python train.py --d_mlp=1024 --norm_eps=1e-06 --rope_base=10000.0 --init_std_qkv=0.0365 --lr_head=0.0099
Each number is 500 + 40 x the weight over its row's rms, rounded and kept within 0 to 999. Layers, rows and columns count from 0. Numbers have three digits each. The size before them is the row's rms in percent of the matrix's.

# layer 4 MLP up, 1024x256, rms 0.161, rows 214-427, columns 192-255
091:517472548482476490500519534524515494501433537491526508430509428505449507483532497493427535462464560480504417443487459501521515490493476558510430342538429491431445521557545480537483554557549502
117:484501473476482533568501526571505512481429611402564454461549391535486525511539479532455555604485516512469533552523525532494540499487543503531483486517534572524502504528531454447497471490524560
093:507581496472422562468536546535523540481487447488439573474469448507541508416523495429525499482489549454480481527493469549550470487459552551503496505555525538503444543528482564473542489524572503
068:500443504513515503473474524516474525501517505454569494467445412538501584470562511502516534509546476534531520497486533489519508530529460503490480539449405436525528466579567474411474522515521532
075:427539524526500465453536499571497546483546464460505531547520509504535502419535579461517475510469519455540551464496464488537524519514494575477482535592504511489529529460551514466496486592451419
097:497465431561506403489534509607531473552563478498520493427531479450482413542448462473475480519542567461559483471539471426455522527485507453499450541531442468527489431539487511518507441502468539
076:519441524485501488513497478547486546510534545479523517470490536480496503495501552486494576489494547529472555531590499534465433496519488526566521540558500483510534478489524453487477467497480497
120:482491533551523543456449484485524516470516494479435471532515430500464507466578448532537474451517490430526579480412575515447518514508402529554504437518540507557496460505544491479497522478520494
027:602468592552519481460469451491552514424473521433517514468588402558511536460476504498456463482498514438491495549571471516501494510491549477477532468546511496496523453503528501461486448519484446
083:538471446536469488396485525488465427504493499532521584500508481504551634460492501494496523475440498486504508505467559493529485561521550511552503515511469537507504531541505456520412476501472464
134:501526551553501561523423488522507518424538507496511532481546443445546505551419521498475465486493568453515505571434519493542467490521558558490503457515548573467538542491514518483504521466502517
064:545485464504541565512527572495562475509487552526450590481504507507507529498493521543474544542568527539442487508523496584406491490471464435481475488483534567525528534490507527555480464520487490
089:531542478535550482493459558580504577522488444528430470427526462542520530520501448513556488483533490569544515493646541482481526484514508442531484413558462572530510507457465512429519511505468449
131:495527453432467550464525440504509469511464492557481528524503424570489488498484534494551525442511454514487502520511468546417538491496522498538474515564521504514468525507555529489472531506501540
108:471521496551487515433519457446506512512535536537582510562464470551447513545480491487558519553487486478543515457556567490454478545566560536497368516524510475535522464502500419493487531511554490
080:547499492544463499580558555524518499509500473497498497508504547442464552427585490485546494485542536514480499472497488487532429558467482492513592460528464531491527477530428521511464496504507401
111:526539497499493491532525537533514477529532433538503538487445514448496468436538546548570461529509541519462511497485503494439525482505513575489478455502542408456444510525511478541546548495465450
097:525563462490467485416511469514494481552454477542496581425539473534603526435572523495466534528541476484493529528445498473447491534527424568511500572523489498605439482501506486479549499553487508
105:486564468411525460465478495502577428489523600419510475440535467444519524438550458492443515512508487447507480484524482492542520544531509482499503528567508516501538498535428547387508476553508544
082:549498528463509425563496433534450484529508498507464488457525497499463521462494455481506554477492505481474537445497463457480535454527577521509541479599440529506504469571484439452460528589524471
099:601509560523454424502509474498483478550465532499428506470482539442518546506436492487526515479485472487569525450515492514485568471522469533521516506545451525539487488488550529570504445532569442
072:484540512469480447453475438460570533478453497471546409541501450487547497496492443481379442552499495517580533449483503518461464520491575507413564490546453523487480479482548448539506588487512498
113:544512488492491470494466457460535472521459459528464445485530490520553587463571499525467562497528484519497516563519527525461576547549496532505528431400506558503511453615524486463513526568420519
121:517474521485533495469449500518486456455447529492454474479531497512478564490494479581530503484442519492471515499493524472451539548597533519571598494522479506546465570523465440508423497462543511
034:483587517479484450551425504465474510519497506481522496525492488463512518534549499514496497498505512495560487434536591442474480471532477457538541516497538411473546548506451479461469518528482522
119:540560478504518465512515420459456515479509429441490488501479501514519439558418486542570560433492521534492481543473537543480497523488517493489462549453522491560465528507490443515530533567539560
109:591499545535503543504477529485477494542492501525516621497452463540540540527498465496470544558600477532567528535543513457499514512503489542524532472523525474528461479567442492509437563438555498
118:522460522470429521505513513476505400526489476548462498521497571486550436543540527497495409544406465538520463495481552505547435534518498520434535502473465508495557516527568528530557503547437473
034:424483499532466519493513501503513467418559526510510536514522511498534423594447497593463447465493514508570491507475402449521478528496441521455560503488563482528529494475483499581513468490517513
096:567506472519518449559520503474520607459548506541507503490565433512510525501534538505412544504558599468528523555548484433506531539489488517547528496536520455554535488492534488403521472530440484
109:553488467487496514488462480484541487493524500488419463440479498502562451524482494436494490521525566527520587535519521520469482477546505520513582458563484438453450483471561537505490471489504494
051:449468528471551463498523486518520459494523474494514424534577541504471573623524498476523504514537505506502502513542497545455488481506475511431455487496477481556633505467535470532539478472460492
090:545506511553531508465500489498526481496485481455524498523458472465417510436496475457553538506445480566501527496424554464551498509459495518566533483496460508469483528495509495580403518427510603
085:448482515469517492457505481472584504569516485490536528524470563498478462486501475513417471560528538500512582501475544436484545429492483554474523506500491409517443485574464534442472547504489464
085:542521585501475438436449455523552491464475511513472503479411458492513525455553462516510552448486476477418494508459509545530519480517526544501439531502493497507494481497505543419609552499556612
097:503543537473534482464424571472514421485504496453485536503520538475471522426470511458493497497495515518470542526543451521506534444566509486553522504586470525437498534490500469582512513463444464
107:481536449442489478536489491541503470472520439541495485509482477464476425495467531515530533481509452526478487458514527472538503539482535512569421458446504456492522467511448409505456539506523471
099:504564479508548535486479464545463553463476467480530485521449491490509484566505506455491507520513470495505499494548559473485516449459442491506486442510523439529505517536507500455475584496408526
133:479539377498486509488528459456511509416481549457495490560493478476524492508540557454452413484545529431503518477439447519508462490504605509519557505515435457498453461442612475485570447507494453
075:531477499512450527513504472405496492437544508553496485491451479471544526530515483507410503454484493481416500466513488480502473523520399460507511558552515485505477511507536529504549461560455551
138:562516525509470498536516521484548500486533519583524520496518476487489497504492492519534555482492522480584521534417538551460524492438550464511492481522480487467520503523442505466461472523496495
102:478518508546482506465523520475524588534460500486513509475452518452552546531488498506538474629484549480505484531510496510499454493462482516571462540552479452507513578540581496499514507428495499
109:511452414457498464492519445507444523521518509460445500503542501523510559436484472529507517477522469492527527562456502471416491583536508562516564400479478525538445479510470483512487473469563524
039:456547505519482495503505481517529552500533428523554509510465521433608536572507519533497492477511494467483575502534426479525508564474528492578504376549546522483489454511532511470481507489497566
107:557469516487425443559546512461581440471509535486446466460506461519470464522487520565551479457520502524418506541498484490460513549475451501547528566500531542495472456518471520569481486458557461
104:458545506480496512450495517488505504498516444545476522489497530457537493476515493527446484499534436560500510534538508517451529467482452533494535536519544486528493467486526494557539452551490468
088:525546489428445501482436443580522467509533430447542609486541522444557505492543526513488528536533470529489519492519529428546515534564424491555550497447481481520550518468508511515496433528537549
094:474509494501472492538398511445477499471493554517480501466535480453508510468578542504506475486453435473435549450474578460486498567481522565533510431539483521537580543508519456556513493534544502
043:525492543553513505547440486463427519425498487471511479457397501486546534515537511494589525468482493527480492451443529505504490539511516559516479551510430523542463529541521383545449508474484405
107:516503485491478540508492434447557516537439472473490492549432603424507575510504509570546539492467509503411482468467478405443514506508492499509412459510490478442506444542550462448506490488477468
145:478557476575461547441433486444479523489461494450520488580534483443428539555481498539444442539466462501451476505507521527530452498510540584499502519548523446549498557443526499439504473533494452
141:484528478473488502481485476448510533531459599506470501452452460469487506538560548569531515539487559484487506540538471414480498531544428541534470474524460561507498459513532487525443543536491554
083:492453471489514551511444471472565525457428461507493479441385469479510494473494546407443448497509554532455499486482473497519483497516471431455507497473496539517552461515518506527504523470594386
093:462516487501519471482503485509546487469528471484502520561453451504493480466468523456507556492475564514475583475524536473472565557496378558548415524484495457535529500478530543434482523576506480
078:524500504498424529491507525516573491467487469511538505435462464483530557569538468515472498479464449545486551492536491493518503565588513599485505484475464513585423473537560515475514490479532490
073:504509565494503517528539402516455480456483579480529458542507480576484514552485391445518508505578501455417573513509509510486472549481518542550420543521504524461486484488525508471387518491469493
095:487537477476490409466553413480489500448503484457532572492507477526529535527483466521504414518480484480496448495504473477469466442536508442543562491532547503485515475515440591475542504465525519
117:525457482453513461458445541427467538463530388481496507457504523400530554496548524521510540531442511413589567492497478570462498579472507518523534513530509467493534482512553552525525480516568422
100:510470517445471561444454494510466551509443519502423502502484416538558545439477508515533506522442561554538491509436601467509507460567506514461545455514571529531544533437480458459496415530486504
088:535528531455512472491566501507522430490535612471562410511490502435453510512494567427491527425516496458493516491501481601458448531456523495510511491437552634467563594519514520477538532456484503
105:503509469461526534554472459470526471490517516483491446560466462538468456480443471506539485500540475559489474486527502520464501443524487464478538394532437528497545505545521513560551498502507504
104:448470560496545481424541468520516524476421512451453477541498412553509556467532518546504566470500482514468465498518500518527446416554564455483498481529525541511529535506461548524512417537494487
124:486469539467522495581485563483591516517482521434416461520505483569485553544499510517418520546519527488557494497449474488437440476515580508557454457512510532559549497538563492524542503517488478
061:521561454474479469490562457528513508532649513501548455467428472466451525452418543551569520471565505473488497529516424440533500511498486540457457529460500443468490606531511504560524453522494490
120:455514502458502477553454498479475556511530508534447523485444440465486444420561480527542499465551520519427545498485443528480560535503532502526475455507507467475486522460509461442517508513476517
115:479525518513490425545469489509483531523507510500473520540574525440527455546532529549468444479566469498455502488484548500530479526547545453509434547406490475500497534441526470465442504535520505
071:524508522495526501477512508478539479535406513452407523522458500578522410442457512456465518532541488541566551512496538494567538573493496506468586509522522471483524541513472432623535479523363524
085:513540514523518532551497483485483466502436468523526498553501472472565509464448471515566474529503438568492450371518443451500471539501536487528475474481450524514512495488510507527511488491469488
074:495462502533546436495542480440483561480551483500429449479490494516472504457509515517500507481500491524582537473540426458560528464502430507532502434510435461508437536467481449501524544456451538
076:581572498548561513533501548554573463558519474546483464454540514482542564431504506482448531512526563532486575407476549568490554528465527566507536437461516467555483526507510532494478534513461434
102:430471451495513470495489498549552466520470508486479508502542484520439563428501517569515517494507546539503477505563435504450543475518574534455481508467474513452457438530536471471507492389549497
069:507501559564502512492583520553562380548447528495410502539537490507459436542504471564512571432480517484440468457510504428473490590497441504521487541477502523493488518486460437487475433528509532
128:440514502476560551476436568567474528523461439519462426517463492525522463463525469542494470468494528539502509505474468533476490511516511524538466516533491541481477497523522416543486481543534499
075:600569459531453456439485561468526552529486475483456506519572474480539480458579435458409532537509509491516472491498537459415462458485564526486505551534500449513448473520459456488544518536442505
131:448504436586538510506507478470555491544563543532453563554484449446579556475552419491598503434431474480414449555539518503481505547547471485510474498497513563472478506559564503498467485465497448
115:466470549488516417417522424559472485527492489524434427440423510532490567542481538549530497506511549444473502464514449444480500538478484507529469574498543512426507483484532464459495344480501450
096:495533509458488502554543580483462464444472511499473550453509550428438491540490539543426458493509481479528509499533517498516523462475518496546475543473486463495470503545515533444558561451505493
056:551548486541465556482402532398502495592536480475511469500466562516467516484498487521503509528499468511427550474523524459512485527551519480525432469507455528483471539535474573469517487573516470
067:513521534556487478520625431518456506549545521518512510519510468546505503466518483517546558467481493511594552489517501460422492505594592467560463472471440452492512498401574590491469521511491524
138:464442565488426523479472471538494559540514644501519601505507479509504533504440525511469496482528541528489486536499496476509467406486495484478545511509565462524574543463530575458494485571479514
088:525476463542518481487470488535475437466459491499489454515580476511483579433543487534515462417433488497460462496504492557458499492462436461496513493518488416426542502539540491517510481491490509
117:510543491585480506515499494478506516499522544484476555514549498524496569487509473531571477557450496475468427494477494546409497444488507467558555491506523454477528493540534573481478504515473558
118:420500535445429460479529546521509519528455519427418490513451508510523466530465489524466451554576506471523559541526517465540484482494491486559569462470489501440593481529560476504532521512503493
118:512480512432450507422541476504472494520499531590533522509537481507485472503457466461512488504574520522502448483586506441511456532563493481534414520555419497462424568552495470543530467535523496
121:549494569498524574479480496558514506424541528526561477500509549484537535557529454493440479589464571543521492501517581408469447473535457526479516490565463537533523446509538470499588473463527511
111:474494473565536563477402515389464591486486533549497528506558497505478571491439525505499419499524459537498501465488564453479489466516492515474455486544458570478525517554446529525483447515516442
107:508502501478465556443478459506469562448523499480430490453453446509509511475533525485495433500570613516427473505474446505480615506472498471480536489485542529461530509483544467467543498515454528
059:527567530539531487487423509501545487505456508513522482522547519532475527493538474510474553539523497536537526466508499548546525580536483555573519477496471468471501536480518460469494547477489472
123:490545461534478520528434472465518567517491440552477513501448477460529532448537498487515460590579532480548513521487515496546502453511524419543504531480537496481501490531538501500507492492375518
074:497523515568428468494505466526461546426494442519516553504474484446578504551461503546512519534508418489501468548545543491486473500430530495511531431567471457474454551475535495439518547525531476
113:536521463503504539491577536462478478566473541474513478441453556538552457507510471474489514499482498525468529497533488485441577481462458547520495448480451562428552517467529555494541489482406474
069:515488447508519502527491483455488553511463521461458552530515495485534475490446503513530576423463472616466517529545546504513519555527465480501541462549455457494489468586496504425539452522497497
089:494525524456517454449557563503574512427492433521460516518495420525557486500458548436546432484472490510517434478466508463472592487501545455564453473545555523518477492463489476549509517506457475
079:551531513503551488530448482518504497541516608552516502462488528562516548524430505571525550541529494513528434495481546540439480448507554511528420579516536529479494499438476457515424498518448492
100:500519543464514521460574506438561416438492513408527465492455560461553577509500485522524533502480506579439529498432464539440554538534477495526495472481493556468494511538561509430496576544518534
059:572507579528607458426521458484514500458446490427582429470494452489484541478507604415562450469501505525447553418495556594527476603499548519416549451431514444521506527528530516500450410546451474
097:488541545540531447508516502463438485486438454561472584507530475521539543527519502524615528518517489457517441547511463577453385521475477483491434548486498543487560459492495531524488526593538522
093:560497464386532489527543467467485531530527477523542539522510538541518532503487466601529548493482539492538528504495610483555513489503497492467532465506509533489463490441445536414512469514463507
127:543497517507482546484508493566528494507444562478499471540518505495499516474567481500541454515464593583564546437516509443470537556481502489501501551483561530476490482522556487540489561487504522
113:510558506450548439474510555522579518502477459424557479484505517466485482503519510498401477435498520528472510464531454469475470461560480479525410470577502545417467524482546573484480587568463533
108:506474581488486531470554561485528518453458460519489396548487476478564428488511497497470498459586497486474539403483494528482473496493450593519474559507508416481474578506534549555528480498499465
129:439422504500537539524531490516470557529459476395511431550407491497450452541564412589497447499475532554496487481464547535521495477489522450510539494508572494538519486538594500560561404469518480
101:517496514483422492516473460426449517488509533570559519449508509498510470512500504463417530464503430546506547482540592465407528520498546520564497474485577506477478483517502546400480426595490501
097:450460524550479537543482533546454490571513477513521621503516499493462478445506460482509529486455489476459530510520554457452484458504543499460511520550467423464514527442491462549540479566501481
113:530452513483522530454437487438480499475514463418448510476575565486484443501559483578513447530553559531493483496546477453503536620483467501461591492490503556458486490496428523526438545494457427
105:520532490461552527522479421472555520486410488524478532543503479536429467466475520557527420560486562512496495576483446535551517530561478516486446485524513533510493525486522590572478500562516487
090:442500459481563512528429516459455484515535514491472541518478529490510485497455482464456479507485522457467524526450486485440421492533519542511524475522508475497423496479442513547495506543472425
125:588529548527535499420526495521520430527533538432443476480476442492537482418522534530526558514513513513447501537432425499499496474434507368518475494561515510468486499496508489522511455532430538
093:519465560472503459484501413541469510566443434477443453457490463482504493492496498497543487403512470515519488422454514522453493482542563433399516462471508502568492543529489542533520460511444550
076:538507425485495519513446540497516474483543545479482545445518507488554473547496524496475473519518501565497487485452453473491532522505481535500472483496495484526524598425437475534471571521625542
115:431528491557506505470444526471466425547527466519462546513568477484477520489571477440511539536526535483581524519522485443550546555501503494544443523591551474514534541527549514464517481486540450
053:468512438485486529528436526513529504539453540498499504522435550514466453513483520457544468441499561547536541369527505458535516544498479442517493541506541487500574537512453492455477516519524528
082:504546377552498573572445565507484539455517529510388474514461465496496544484521451521442498522511479483500446508527449529440512509566536521446475489489508498510419543448495489508544533503480565
121:466473445526573537481501451529470462502506465529460431566532468455552517474557574499509500568463454458603572529545522548488459515495455458486535537474488515506489597489518396512474459482536487
088:514442440523472546516493514471451462521412533540528554497427574523560542560509612513487497472498509528508491560533455424485440537499483485464450447498468523530446547499468480575411554528492491
105:576546553447495519419456515516500511504531436523454496567473499509493512531454432550493524557507471513465433508508493489527493513516492505543507537600525490474505470492511483516520530473427595
121:507502476482518537435491522490502446435541530575409574545504613526495547530489508506538463492482522483491429559500569483537488540540476541494481494522535514522467470557458501563505550484570440
113:380534506520522438557564590534519498504533397414490497510507502526457439512556480544522433467506542568529467545473531508489538487495506587463455514585488491404497579538506479506561496568538459
112:494514466514541437520460491493546470501530528449465559489524499530412569496429480511515492483524522483517452425478537522517441511562460480570520483475450419451582490495539544499496423523569489
108:568473529528439493511560461493444548548480514507496505519527417455526561510469467469426568454488579454465451480522545527544507542470480466512434513520419535487482449522509511568512489518568463
092:525453542405529525446535503473497447541512491437551463500409551508518529465565466476535502508505501421494473438512503474429464464486494514570516475538529457515524472525494526493536492500551575
127:467464489491558501503541515493447474455537515537450504464492444421507549465546495416495528527567452431450567515472509492484500477498537496482554514424548494488483490476559447408473479495463478
052:506434571464519489490515507496498436497492509434460531538523432567521510527521533486546517477449547576491503528493476543546454433473398541502506471516451485510547538416481467514506524470574533
121:602597542545533466488496491542563537505529464444450579527419510506564511516561533524521448524514488436458497481450478449532517468552556488552489540461445483494499435517628489530519524401453447
103:516486544500489521518503545538544545498525606518517488521502501479500432512499448529474514480547521476605524462544484494513497485529409526547561463494494485476416498547495399481490493535558545
059:562476474494527503493487454583568497540511469507515532412502480456540450556514566501451590524549412424497540527530546536441524503481534475447499539515545573519538511510541495475475487519493470
103:493554471489455450443510468458534488549548476544495482542469561535519509542489461457463531476509489503466447488550414470486463560541491454488446503441516504520481499470564544537452502467465453
118:448520485516474524536468497529500493543451504442514455402474455502416503467478518513468435538489469519525515464582545482452509441438556501502523501487538503497546539521501475449537496544540530
088:489536466512475544500524491512500533478465464512572544472506479540527530549438364482465529468566452482497483475467503434468451517525472531514518511546500476555456495499550533463512482487514517
091:479468475520514458473438503558482386461486527379487456509473489581524516459467520500447450486431492505440498490470503449499541439498529438508490536529520503439524488550468606561520502457409495
132:520511503435517475463557557528526440487411483474499462523521457558461449499503528473486487497540551522533493496593490405475458495479487471560415462463461549540495501462511502528513444476441546
087:521500512530494524503510464409546499528487484545512490447502546591490521468555494495470482521510542569427484516513537513550514469484516419537526482496510526582451490521499548499443470570487454
127:515564569532518464532451494494535576520457479490558590480495531462522581504527512506546492482465512469487479398437527417487491437489531541534533490465495457535446514472540604464558502516523440
101:483555448521495468476521478558490533554465480435497439432479426470539547448487520479456521507444509438417531486515485508530422475484463524554462528505479426546557449553484541456479429482505550
088:480559560517467409525466519432475448533430522422548552503478468561499474507514439517455445547434496509461548516490514431515537506513501420545498504432546586545469557525506531518507526447512453
127:521520496486455497500501419497535536487540555507431503475453464492486471522466482555506512540559437486487491469466531474460522517496494511520492578503495544521478495533421552489443548434488574
127:507557541511527567444550560490583458464541555485484570480531481514472463492525501486537536559487458458451541540464538507452472499487542530515530533520467471422495520494469486511484492515528505
131:479521496516446474486517506533502479566453438526524456450513439570489489435496499558491521463535528489599518526510558519521439475461459481519459542430492510486525489499557511481522507425541510
108:475480458508535451528523524533495519514406532451524516645531494446578532508509504519520514563502483516442519527520499426495527480492522552551467482412443546467531555459511544448478526533516436
074:531561425487588547562531517547562411518531478472530466471459465532583495523486475478503538463539454524441527518499530539565453529465535471427430526561603505515491501519525499451500501528491584
053:503465595476613467534475514479537434549463538480495565535531501491517538582585443441519596526523481515532493534496446493534463473475500496483552426428513513485522447565489438450491464592488504
093:542462487516446573502490476499519556496522454435501470568548518594549514458483471470474540455468474506564529524519494520542497507501426543619467534499495440407459542521466540556525494528506521
095:460537488478495513489503550508479539449529485509542506467449440499474506460528471491571405475498491541483485525598506466480515456455504532496457542581478410466522511496479537493474490526533459
088:499476515562433482438431465471554457520430559526509549474507510533503558547532432507510545551448559448565480517463560509553464555463464484477493516501586482523518474543473503393488490455503526
097:520542530575467508487457444436569538470524414488461568462455515482465539524512361475452454509499525458527552500385512492442465485466511529520520423489460540547531536453540505536535510456499544
109:489541563480454485492484510427415519537545446465507564553532494500480521461473442553484503586523444451516492464503476505525455429486479456588479482508436512511487531464526498534531500477513488
057:370453412455492491513444441502569477489475495504478454487495542447432438469497443466489499524518464504457564428556492446420453540554552501511482368523490556596506482475513433557481546511604511
119:501537521443541437499523489545490511545535484371499498457468500525468515546407477515536426506515489522467534488576508495448554481485517515541537419601526517542520480502445489544518501521534472
107:537407582501510556485512591494518498496517527497536596493493484486501512550516521503532505517524459474511574516528496541413560512524439502464511544429470531523503502524491520527487473468474454
088:589519541547497513512442528511545508491412468419527445500468516541543532444578499493460556435499484496488553452473572494451547513515536625465525492532549558482447535528490511545424534559498491
101:502548443491565523487564535463528456598490512504551499484509501459515540511468503436477520519497457543432505418524539581499523450550498543513519437509511532490525502476513532454476492522477520
069:480483563526496490472488440487479443465499430544468420530485491497430528584493473494568450446518579563520616520521446454478566462549509496476511469483519429493484457521570514484529423461562474
095:486513503553494488511546519475464532519513473521502554469536472471629512566519475530560534480514446413460436462542519463466550532489515491536479498509449551481468541510527463601481516568505506
064:545549432504499539552502536515567585470504467543456466419536475514454490474507558546552528468515516480563549557544469506485533478620581611578516446455465504520472520458510498522509467455423513
123:511527516545539554499435508535566481464493544508468499524488501556537470477592434507462536484589476487392555529482516519452438486499529493411520550477507531531504529505452520501553491483499456
121:548526485487507475506471489562482522510505448474455519469567504526547527449498449530504549547472493456516435500521501455438490486488504396509542534539556532496494540519522519493485521464479464
095:553482494525503504512479440555525506561517464515540597453513569489552469481503514451495426512494525540468535477504480523534445457546535527541484508529506539531484527509453498491418476508506438
097:515503441542517493522501466542554499443480536457477496498535487496493446446493518486482505504527528412504437459520535501437561505463447435566513455431506463482490476609552461454459535440530506
060:522576489466545540489502480513472480537487531498511432509416559490499557528542501477436507479477482537488540435590513501481551536481457494547549445458424479428520516480560559597454517520504456
028:564517522453502532502569528547545482438547527520510458516570466406478507518501549444518440502623492448555519393513468521455527520517543524524537470488521503482485517378496463471566549485502490
051:427532427498492496455490452464491521496534555524523558525498569504506429525434502448514600528431488513455562539449414457452513539464468486531469539536514471419488494408494424560448493509502500
063:492518537435549591507499482546432466467519518547449486524474414517521535448493481436468492502536496489475485514598542465438520506464507442446530493482498540510502578462467491479479451559492491
044:529481481400509524498444539511444450531466436454437538461491517543569472552548424471483459497477508486488559437498466573458535527440490448499535473551509487576459537508479500478492487425482548
071:528616493536479505495550488485514457515393518505535508494512547543488519428417490582479467548484509474468466504545467541484410514480514498506493466543472512468478541555536474457521540482477458
130:520564489524491464458493488558497525507471536487510465540447576506468455511516526467480545516534462420414474482461541445477517534487459507490464513453490464441515469499496511505613546551431528
128:473530507509442463467496481488494394413411474510541533551438502482545599501511475542457445547491481519502499555505557528437418421494541453521528479563447459537464528436548461503541494506552560
096:564515479498482546529511465483538499573520569519458432514440479618529495526571528643597480500479506462481478476510494472499489400535515473510515521530503549471485555481515455541550438418488534
129:512506507469494556416502503458538544427477483541522506471491477509459442546529487456516565452464438432563576524485504529528518488516464426482415533516463462498442522534498538507454499458431468
115:451456463424462493493513525528555565449469529477420489542439474560524581502483489509498521503474460478530446472397412466481454519493540498544552487494548476461462444518542477545425486537515510
101:494509516417453556458520483558526507477497470490453554439522486494549548564491513473523568560575473506477517524452492435531501434494536535524483551466545477497466528522470458464477469537425515
101:567561518515430471490594533477503521460495412473502485444556455510484489503450484418438489426542505562494507501455524437512550562543488529525475537525451481521523473540493476501467479466556524
042:551493489506493529513540515544479485391462482514484550501475477421457521538520517408423531456554500500504480446537577557482500476430462459503474531433466456519452526519495459462490498528424512
096:521459584512525530558535467428521402546482463508465531540514529495581518491503506524533492491526536479523492509534486522495503542452471512489495503446591517495538485522550433526458451549432501
065:560487496504537445404505454551541488528522494492447536531538530484515577546578534474537515537462480437443528463521489494477401482527524514504429514453550588549466519481473494413477570452496415
092:511551498513508520555505497463442533470486457532440472472464526462537504457518434554484535537475531502509580558524502550501495533530502508532530496488445474436446526547444434524442465463513507
114:543526481468495513470444527479540549506459527454426525495431490488533469457477521524508549443543418468566521513518495440471553512492543525499422559554544526547512569469519497448464530488525534
133:476531549519466446498561465438515458516436548478494527518448491570466526519529450515483502542482492516508526469501515438496610500482458505530463454465520528508550537485524538451459499550540492
055:500512482537522428456526470497498534469460491483501542520465505526514537439499488478505496476490447524473443429490524490492428548523495612527515485546500494485543490508493445470469518476544459
121:528477481502502519468495482460540493462454524551436513495495476430442432415514516548538467470513509506554517499490538497512428474473523471492444598563599526364476566418486423521449475477581546
092:497483430424445516496552503532528434529517498478474537563486515579506470474437585460489475438515451505538551502487494473590480549494480433483505437570594488501453501518500449459562543553495469
096:585471452435433525527498533459497480529486511463481481526446533513455484542494603488513477455444471520520480474458563504505546510485424471484518520503514419483531509600476489573450516494495498
111:465511572540492535547491518501489479493564530460520447484581431533539550480519509582510504580529478495431460482496523504490488470604483418482522531464483456465494462523472449521506483512534504
080:531551472527401491494500548473461432582453509531513501531469445523542543438499497525517548489522473529525530522459411487466511504470424598527461472473534539654453576446416547572464568476495491
132:442485557498543516485488470493495488588498506459514601568559489519496489587528452519566477548534455521468575517482576558435476544508462557512479492436478510531529492415457463487476485508471465
061:536514489527497633484518512507512530521443426563481499497499482525512463567486504519552512613497464530412469550533563487488419525466510573534475551513456435513499522506423421563426550536487487
101:501510467485522521502517460524397512493501434444478564514419442523486459459469483495516537476453537473488499504514539500490499451428479528504584533489595578436536527478505484486465454500510524
076:550529484548482500423540506500538422482547471522510426431547554605559532493547502487477481465572548540509554585484513461449490498522512502495495452497474410529458508546503453503542530452514507
086:465509542549490485521567514522479441493444495490482500561471556516505503493551535528478617504479497454501424538463473468493505500532516582499523495483528435486475513509520473491526610543495439
094:460520463525495548502459468496480511453507450443519486531531472408504474506463486501471480530514495458548470564504441528499436520627533505541400413488474452466441540475522517520525540557539486
086:560581521491453479529550534507515568523495493483540476472546495445466548442573544472481488493474420518473534492552556495508470568555479541525506473505460479470529446483486539505431454442468483
068:456449579443501499515479469489423544510523459453486516501478419519368494529515450470547466555452532527487504503491491552512556439433543567555484481539589495446488533600504464529602481512501462
048:461438545589519462517511465520485441511519506515546434527458490466486482494539467514542520575449571523536509534509549564437529568460457502537477505499473515477433457517483405498491426493543479
126:518501518448437488482473496507478500473470574420493555620549418407483528431488466501461527430528427541458480457479522496405518488504488480557474462458518491523511505579505463546491464489540502
041:440496491498492553441492476498508568452489442577451451602525482543540524483524471508479511536471499465520485496561534516431454516495480464495436472523440500509501552505483493502470562524506511
128:497453506509504470526538532523443527413430516539502535559529447514496515515524472558450489468588506476538461480561522470487518475523588534470472514505502534474473468538494523481528487452534558
046:502510479472562507422516510462536469438516503496425536508519500526564505535494485493511477465517520519454496456455509485508479507541428631441551534472550478469490484558438500497513573489555447
101:510516465511518506502466494496490481483507493430513453511495512559455453516446516421468590463495484513481458488492546543519579464537479466529542570530519505523505503496500562467477533524456526
059:493533535520453542431483471504487551576492527480504547428524512556566551467560586493531550431517507490511505508562507442537453521513483512456508448498498504475513537499513661540476498526539534
110:490459559484530557553430476512491493510524469479453544486574397498494511480458495526488517500453430489530455544555565477516525503526532479459482519462506514465433499420529495526496521530490505
109:564511509495518543444521468449539432476513519452525491472535478458526493464516523500510519482531495521524451541486458459491489573544435479523481445482463454496524530585486567476502486478539471
088:501491461365459468451542583543579498508573534504512541522562503466476476439495546429475584512518468488444521487490505539467438484525492484481557539513460483490488530569485448500527544533510492
097:552538546509529515494586516524534516526471491497516542493562575499558562506507396515474488485523465541508478391465547492540500490498452454447480416550477557505480569501535541537486488475516489
122:522537495502523473471548569464511551540486494497510455495461519463544564475533502497453510474500492482475425436551511472444536520488459524504471433476525437515468536534539545477448523568564540
118:435467520518490466510474477507521491491522571533521499506466466528451498489586537536417463456612511500508528495440503380495474498508563541534516462471515475529456490501494510543534474517515513
098:509528522485489507463506497481482464519470523502482534481457443574502520473459552509553502536512479502495539425482578509525506423519593481538478491460477574540548512512589430505501451486496557
097:473550532489518538450509473490516528495467509466491534404520489443544536482500544561534486474446485489417474488505472490508483501505476534545509447450425501452504453540458498554498529413482523
091:535513464508545581490430477470480429539463483512543453526536506521482507491523497510506457478485486476517491459563509532519488584524524493488526450494539521493502414506492506514442485490522466
136:544568473491496490481525491512497482467527537524512491504552513514468489390466508524567551561556577453586551519477499414552496459470564488616500477529503419505454510520564504487449477520515498
110:521509487528509449535507470443523527532501565495563591531410541535491558482546520547519435492611517437470489504483462510466523480518523525518539502505555536452496443470512484497443487491532478
084:497465522546520522390467485484488568526483474415504483592540531430541512508454442461478525415489494484509598522474518574471531517493491537388420475481473515536550541517503487507475471452517449
057:513545548549480529451396450516582506472530479466552428479532480493548545468504511544404547470510400488514576556495546468486540496434510560530513386499491497570544507535500538504550469473474482
119:487502444543464491542497482532450519455527541434492454486472528486552536507451456484524554490519497470537456531520541426449472490508484534560516554522567497504545514541549436478463430448504502
109:465546548494531521446451425512420427561452439484464484509550465506425556459477480539501603519463512448556550500526494550489503508516520451519509413484464500546552513527522466520510565439521492
111:554471505559509485446484469470526565466517523511481480485418524506500501493489478463439522579522532498499511533475564450479432461554494548613453504444524444509472561515526518501480532541536577